Weights of a small GPT-style language model, trained from scratch on English Wikipedia.
Size: 21 layers, width 64, MLP 192 SwiGLU, vocabulary 7473, 1.69M parameters.
Architecture: tied embeddings, normalized queries and keys.
Each number is 500 + 50 x the weight over its row's rms, rounded and kept within 0 to 999. Layers, rows and columns count from 0. Numbers have three digits each. The size before them is the row's rms in percent of the matrix's.

# gate: layer 14 MLP gate, 192x64, rms 0.505, rows 36-66, columns 0-63
# up: layer 14 MLP up, 192x64, rms 0.544, rows 36-66, columns 0-63
# down: layer 14 MLP down (transposed), 192x64, rms 0.177, rows 36-66, columns 0-63
gate36 101:410506433456502522514402423481544457397539524543544520426479552509521604485483474513510498513563494506441515466433475498561496426557466436503500565429515451531521499406603536501435599550435503
up36 094:492429517486489498410417511457577462663482519454446551498501518503422512464491472460601431556470455433464532417540480464470499501463485507505455469515471467503508405529387477517491425565425494
down36 087:540461478508495590504429484457561427430529542562432452536520481464497455445536441404444531541538520521559636474518481620492451558533456542512480529545530486498516443386498423528469557467502542
gate37 098:414582469491433553471404417508422407410416473418460475516471448450544498424530534501570505432550494514470521464518582499470547432586554508437520574532493542557498454506478496484450516506559502
up37 105:520482500534562542577521458511545526482547474521530450472423507506437409513502548487553469538456471549560517464536495513561398544540427567555539526454565620474520573593483474524638567474483463
down37 099:449579520474452538520403482560502518520523479497432465500502504522468486571490420592543473488530481490442458455549618537449462453595596488426432511458542510488536538579463475508553575520597420
gate38 095:577571509500442566407457510459470439517494523517541418455556464489502486521534482460441566482511441502579489535582467556510441527683579514513476475438522472505474501490506387461493570462475462
up38 103:496486528543424474543581499517448450483491577505485531515517499465553483593446510520492536582549555502593444460426495519632489483490553560466501613500462482540430480371524482512552549464472412
down38 096:390581475497481528544478513573492493433474527548434513484592521418547607548393467507434548492552530430492421541455490441439468506522584459428460540504481471449537482538488506493574529586464466
gate39 104:412487476531466519541472487552462443486542509517476427418472486508515451454511555536477371490541496471479453459574496383580509510412622489403518578592493450477528562523467503512521538481537559
up39 104:492464536610512525463520453510515433569529514561520366497404464455545513497525546511537522549540546469577447543474423481605365506457508485508502553517479420406493488527462593508500503492496455
down39 100:513491447474494423518538504520494471478446466489470556462513584552521523539516502709477486387466555465535582446578466528493548444460594513585512539541459567506512535502528548513557533485533494
gate40 102:564445450541575486454564560533402515457481569414480582496544529467519481478490499444536470569471533430448468502564499421483409645428529518483492536492529444442485400510483492477495422463492492
up40 112:443565497512505460471448499490448499556432498485545480456546549492573495535497496544409494531588520528491585470481486491463566430395471488414475408531573519462414540547452537571478464467604605
down40 110:447402470461429466562480457528519495545581545552537436497453488469451558514458565623502532478397493591430473565406461545481474567543460437520447502422430535547522527498489542524504452480543536
gate41 099:603443520434557528402458532515485499500460550527541558537496564535572509393516589473541492510449551492437534462436469472436501452426503567480493446486594517437484595503556498531563441496542584
up41 095:543536481526535523550473558532504460582531449526516442454535521464564522468464446512521457528425457408523431545541630530479487523407503544435509614528479503463479485524527398462619517526587465
down41 101:462490429502524531502522563503437416531526600520476493450561551593498502484589541477449458483470527494485457545368441441494483549600557542493462531466460526465601489485424579545462497498429428
gate42 102:462491500505544507572556462608499456546513446509535602568511628498467434462569450462449454608570534474469481479566476484489468437555466457439496534390525481472499511538554557559550540482532552
up42 098:492610542499430486498567479529478512592507474404534515509466476508556557478516505492488406455525463481479474519481558561395545547421537515569491432443562481484461664563498493566528488462562490
down42 100:468514359494513463497577388573530554532555445544507472470535547566537504574402562493543490425465556583467434547529525459521542476517492527517437546513510551511489588554501437435455487425466510
gate43 099:439499563615522522498398457376450540550539459508517459390430476468557505434490528531499508498552485526484496461518474473522537433541470412502460589497520560573434539409538505527495415450490545
up43 095:439423567574593472491477543394448506601573569413489468454464577527515513481415482499535505464484436455472530527500485439517456476497569499543436556500483470543413511530490475511416404493520575
down43 097:496525564494473515497522507464521452538527484541392503411407461564510606604513450581457580487474494503425473594493483477462516499564440526489443523563427473438491532627483502534445465472442486
gate44 100:487442436599548640525502487469484531501579443476522368503556525532539475483630543438481471546422538520550543518509515447494464530529531518580524521567490487494470572515428464431540501499554451
up44 103:375516492607458463458407619469515514475493524404473531485498528517539460570484464491452466451512534536547470473457458428535420450422537504577442531497567457439495413445468440515456454507517543
down44 105:585504442602457535454430454464469467537506475504491445460479470511552517585556509438441468522532477479447504566584436445503470532513488528593530515514498458463553561587426535490586585384534559
gate45 102:519537491561414532495622500466525451436475476559440547534430495503527410470539573362494467460504535486600542560491438531519539402506512495603502517498517562469495580531465519431542530536522477
up45 110:474475563442507492522466418537562547489473544417463574445523491482420651474438524476528526504531519505581514473439531514422541541423479472497490427549533456381484497449468488562425570501509568
down45 102:463478517526403607468506451494530340510543522504442534460500569450463465517440504513455513514439459552539554468603439461515463528503527472582520606426515496476529518446437554535536428461550470
gate46 098:538545500505583461560464508431468474439483528478448520662559532476573520459491571452564525599501448525493489526438539374527536476525604462542539492461484484533538507510449437583482509554535522
up46 095:422460514551541462471496577558570490456490462433467444482500422490519499511450421477497428492434599536411517501569517459492562529441485570509506389622490546487482550431442505506452492573513428
down46 099:483474476406531487512503479485362428509457505543554488511553403424533585402492539526501497544524488489507458551519424591478524507500582450537497396467420408445477412493498479500531531520560478
gate47 107:361486429530475483606491512506438429522515458391525449603522484438479509462489460470550509424509490460510509512443539519477435383554514451468453502436541486479475419490497517557423534499581451
up47 106:483538459535558429488473497479510539560507529491500510526547492416472390566438533475542462482502532461532522456468456631489508390513510528438460382498508522378448507515452557513536453622537483
down47 104:526581547529493474443491467554431501501450512478454562406552435464498406446494450492441495534501459560485586431517416473487562477531378531583547521544485595505539483465546538561527564586500538
gate48 091:475520481492545518476421446489443537461511505538523468525440542412514446499540474550511560487473545419530458582432452544410511586514491427380482438554592582574588497533490484481555497508551428
up48 091:574431494445534420481498470545502439436480565594447449434433498458495479505459433579561430507510496535476508508543473468402476529557414480461489555515497527630569526535496515450480459436486395
down48 088:500565576498500510496530464563483500516537518479475550525528473573470549493449554528447477506447569575481523493496545514588568555466622501546543509385548417465429441506457562464461420543508629
gate49 098:540505459515491549564472534456501405503602494469451482568480573427566469569608504611535545471550529457507455464440481455522457543545575553524464499549533494525443532347500506573504487475504491
up49 098:517516535508481526567470448516484526521506518591532565567485527491422512497546400328562579524461561557482535525519484511506518435491525472568426406571528455529538466509550524540494563409549453
down49 099:469548440461452480476518580547524546428476536489541506518496489523502529536489411251532510495468494451430476508557515501502568459541495489430482487493491565489582452531440477505521465576507471
gate50 104:558539566548615654518495545441490374428601523485580521421479518511577529461507504486563483489514525472513495526487518511512455424467529450498480473543453411424461533467513515520484462540551456
up50 095:433534501501553483579583567419441461555419515535404468526562448495449589535418520545570537469441492521454488535588476532489449444488511514411450520487437514504552480499581565433453501548554539
down50 097:556412491501510502573464537548584491497429491457456551447474436470483441466514477630416494498462563476628502487542503481505599499525549479477488530624505580474491506572514521440558567503463539
gate51 104:534539510561538418456390551447478476538480495551449447554545542579527467492499533419564511474500579512350462484523508419494535517549545508490387592445585511450491539511508492456524540523508445
up51 106:539536569502550542579542504423451477476600477507573593496431507538513452603547459411483516470517481439552398507493545493525594595523525537392506490523404542462492495540456537476485477537496509
down51 100:539477488602513480552562510431467529555409444557590487468490511469517488531437536438513616462488509451590522486529428506547467533395409511496524413506499575465494608504502460474470489517588523
gate52 105:584458392423397583520503488532453503561512421585469559503518503571494481416463479473456501490598565470517424474484500537564500505486527542532501527451538407461434559525499457433512448513445418
up52 089:526508384434445429498513506438496518556503483434484505461570459506601491530466521450461488520532414529377483528437507548481528434471479462506383479459457524522483574590587460563517483466431441
down52 092:492437453494574507530445558582512443460543541475624567507513474485497539450449535556530570502469493526586480428507548380549494472487532493457581453472506509514462358520440487483604499524541514
gate53 095:575518511511406549539504423485515496498619461519546412488538512458480513608549480534543393560578499554440420498515436503538492532500488565558553486588519469598431567442484472533497480479458496
up53 091:493474495504425624496467447554524518568547451497420441531596520450547534453546605544558408521544555473472552500458547412476556498520516464495615535518572565485465564475475469483463470473522559
down53 098:493519559470509480552599519467497559479478435456631537504512532541491533507412443608460506476612476433470426452444434525472473459459377543462540489436480491517484587490528488501579480487480454
gate54 099:471559527574541484483437486467505423490483570495482440395454511447489492431543640509453549454466548516538540439470480515467554496447516496500606503496468515467465532480462522494441446423632397
up54 113:542502438499475377569480491510551438547517521453532502445515526436479425409555455554450499444437578577551434429482505449537477444620485508525427440550524506466459404537514518498444559521492481
down54 107:483459486491533480431527534478552498503532538468499425576485402526560418552527560617541440483424514468552447521484561583463494550406546503557459519478537516463467498524458574428493390406545499
gate55 102:467514451558513543544442375589528503522499572605505491536467517522593482493532567475546415519584499498477555436488460386557491562482472452515471547536513539399523547475488514429482438530524428
up55 108:476450572436407502505508517444504384374471408441545480450490481435525461504546412515392470559421478528490470543547548486526483450535440480482544465453503515428529536444530529491501580563529548
down55 107:482404473407464409467497531448532441509563537523580536512556566472476523517467372452524484534454363539525513511502456484445515477450423508577495499471461482504612498480497522482456571513572433
gate56 097:469563444539490472510500551521487481454566473430482561500493536445498438543500506444522519456535423454624525471472586573449510443488583486551486563479615415525493424460565545500521584503398471
up56 100:459509566489472495504532457347446509562551531541509476494501512472501563439627467452517483555454400561524480536484507489554462473549415475477494529537428536542408523502498498465545379495489600
down56 097:435490510550512521525464547443469464416523494387600531493499519501438447479493535481547525486438412458591436469481448563512448449581496502610519513444625473523484460463497435518572546469449549
gate57 101:489439476503426561507441548550544408473498522464521452499583568539490382464510470560539497453548463556432427544539523488590458580502477420571463523444471441522564488464499460450484451444605488
up57 096:404553489514573465436476450434509494602511525429455466462498429515510470481511573531545475538445466471471477475511544506496401544514513536429478468498543466439412536593524552396601502555580562
down57 097:501448534548448455449456546602563485447456518506548478524553523512453454517479442397498554496543461561408620535553543413449462435517463468495477445458541495570423517510566516523411517422487458
gate58 100:578523439421498612552526584576517487591568650427542573522440477451431553527485484456552551478492511455500542487561483469520410540495429433488493525538466535489521498475466430489500496544518507
up58 105:543473416553401475499506416468488502485538507543450529527579470483531540558505536489471534494329529518503414452539442475469593489445495533476575448589465533540494415499578445488453499497568474
down58 103:521505478525540539466563476510541503532442445473434565552499500544513440439593553328471473494492518520533604487606464489581560471450553514485457467490468462456441536486506461488433519537391541
gate59 101:498508489508580518499538563482491562456327545525471560448452512495493513442452470452508473459448557541484445501473431469556576490522473493495515476417467553536463489506567499539470624533608602
up59 112:562472554577527463494515493549485491531495565424520555406452485499505424566506537465525424482600435397481536497569535578489418522458526540522461476497445540443569400499468556523444493509407434
down59 110:555563475417505492477509448471557550418412532509482483446544526526457506503559600407522466473558472450488525531571473452457505601525588582537567517542473492586523467510597584524506526580473490
gate60 101:477555507593565531488492451489470361447525529564498493490422551456502556474490487514487427569542531431530551503424551555494558493541492464544451538501496341486476578537519511520495440535604466
up60 106:562476529479535477508580482484447569449472554477463466628432569532566616501542447386433595548540484506452516506487527501557525537481512488402448493562440480494486432489497531548509469445531424
down60 099:478575467472459594416489428511543514504509454458464552491506480428494460451403449453501482515527537432494452521419519488432576509565479561570449486431517429422381569562472556503493472420470485
gate61 103:456501449453484521543542494483505448495562493540450439446509450411548495485528555417523603470585435452599496493546566440563512496561431470480465427563585455481431439532469400517525428489522518
up61 102:465559503449507490449494472566473490488444531527467536521529385451497513436489597487513606512590592442449495474486552496591494546517477391423492505542540467523544454547502453467594502596568466
down61 111:510532393467566487542606493480381511550471582411437445549524478495526485506513490493540446416437419462459489534432568455523467512571471587463450496546492445464565505596550506545505509481521453
gate62 101:526526461494520513439483442484482526506474592438472499504575331459535508538639538376533482510532560512480595542519438496496477520498488514538473424500539549448493498456544551469456433421542494
up62 100:472494405447455581601504537512568532456509523512547487551424509542545554493517441477434511364480522512511534465537455566513544548512570513455515482592393467515577447552406469473512507449478438
down62 096:543503504423475515536466582506449489526541500565442494541469446501470442498419554473486503457546518477470521514431534529579472487536496565452500581384649565542452467494466547456435535381443465
gate63 106:538537459506491434542438495559466529479562464616479453515456494434458529440478498405534566547447482522446525499503411579548602562479439545496496444497517547579401572499588472501445434527478514
up63 104:466464554528457535517568489470476435470464586558543528428485451532592443460541424557566475496468555462535457542508462484549440507423535424563473510472536494436498454530444650562471581458479549
down63 097:449498545467522517508422482475511413604541496457564432508435538511566507517602473405546515455529471461468507417527544534478459509554489522501446507557494503655476517512603504488484499502591405
gate64 105:502465502445474577466544497527457502515522461492370495506495465515549481469545509483540487537442455559517479599541427517475546516516489508561461544397500552518397551521420445510451649408561549
up64 096:545600521526561585444492639496568485469506551540509461484463578544488497444431517458575563518410482519414550518467528545572512438485478551411513555441452468520499569495539509455537565466534457
down64 102:557490480556476684514505544507467506479501541536497526529430420549528511539561418401508488510471491463447474518505481510564578508484493485610542449481465502472482529495467443451421624466550568
gate65 103:498525626457508565491576538449544421411533598438477495465420597588458520478482499400543502522547445508518447572432485515555529569552449481475424462528517532535435487520447538520491461467502502
up65 095:545510502530461471476425489559449461544610534526536492423604444464582597525513488472450547495473430514474569474463582535494463510471504473550407570508460444460539468489529384543468443470463413
down65 098:528458514527430590459525470594488470541531480489571488550535451429527482521550577492511503449588465437541593548473524457465529490452578389532502433405498448511560500403469505488514465456421574
gate66 106:494444480538574522577420500419523421475505437615509454482468473481547522390515482549489507563523572497523480579491523599569497574463501440514580460494452515542454469498546444423412485498458438
up66 105:480483481467453511537601562543458549520621522484463541429493506522533549535483487486500388528519371539458502425500500454566558376481467467491446465484510501504500605487535575509480474387514516
down66 105:525518520452461467481559463491502408569460510516447434551529552537403618549491562418592520435473511482552555447471473553475472547552601486505407573522576468490520474570441466493510483531460442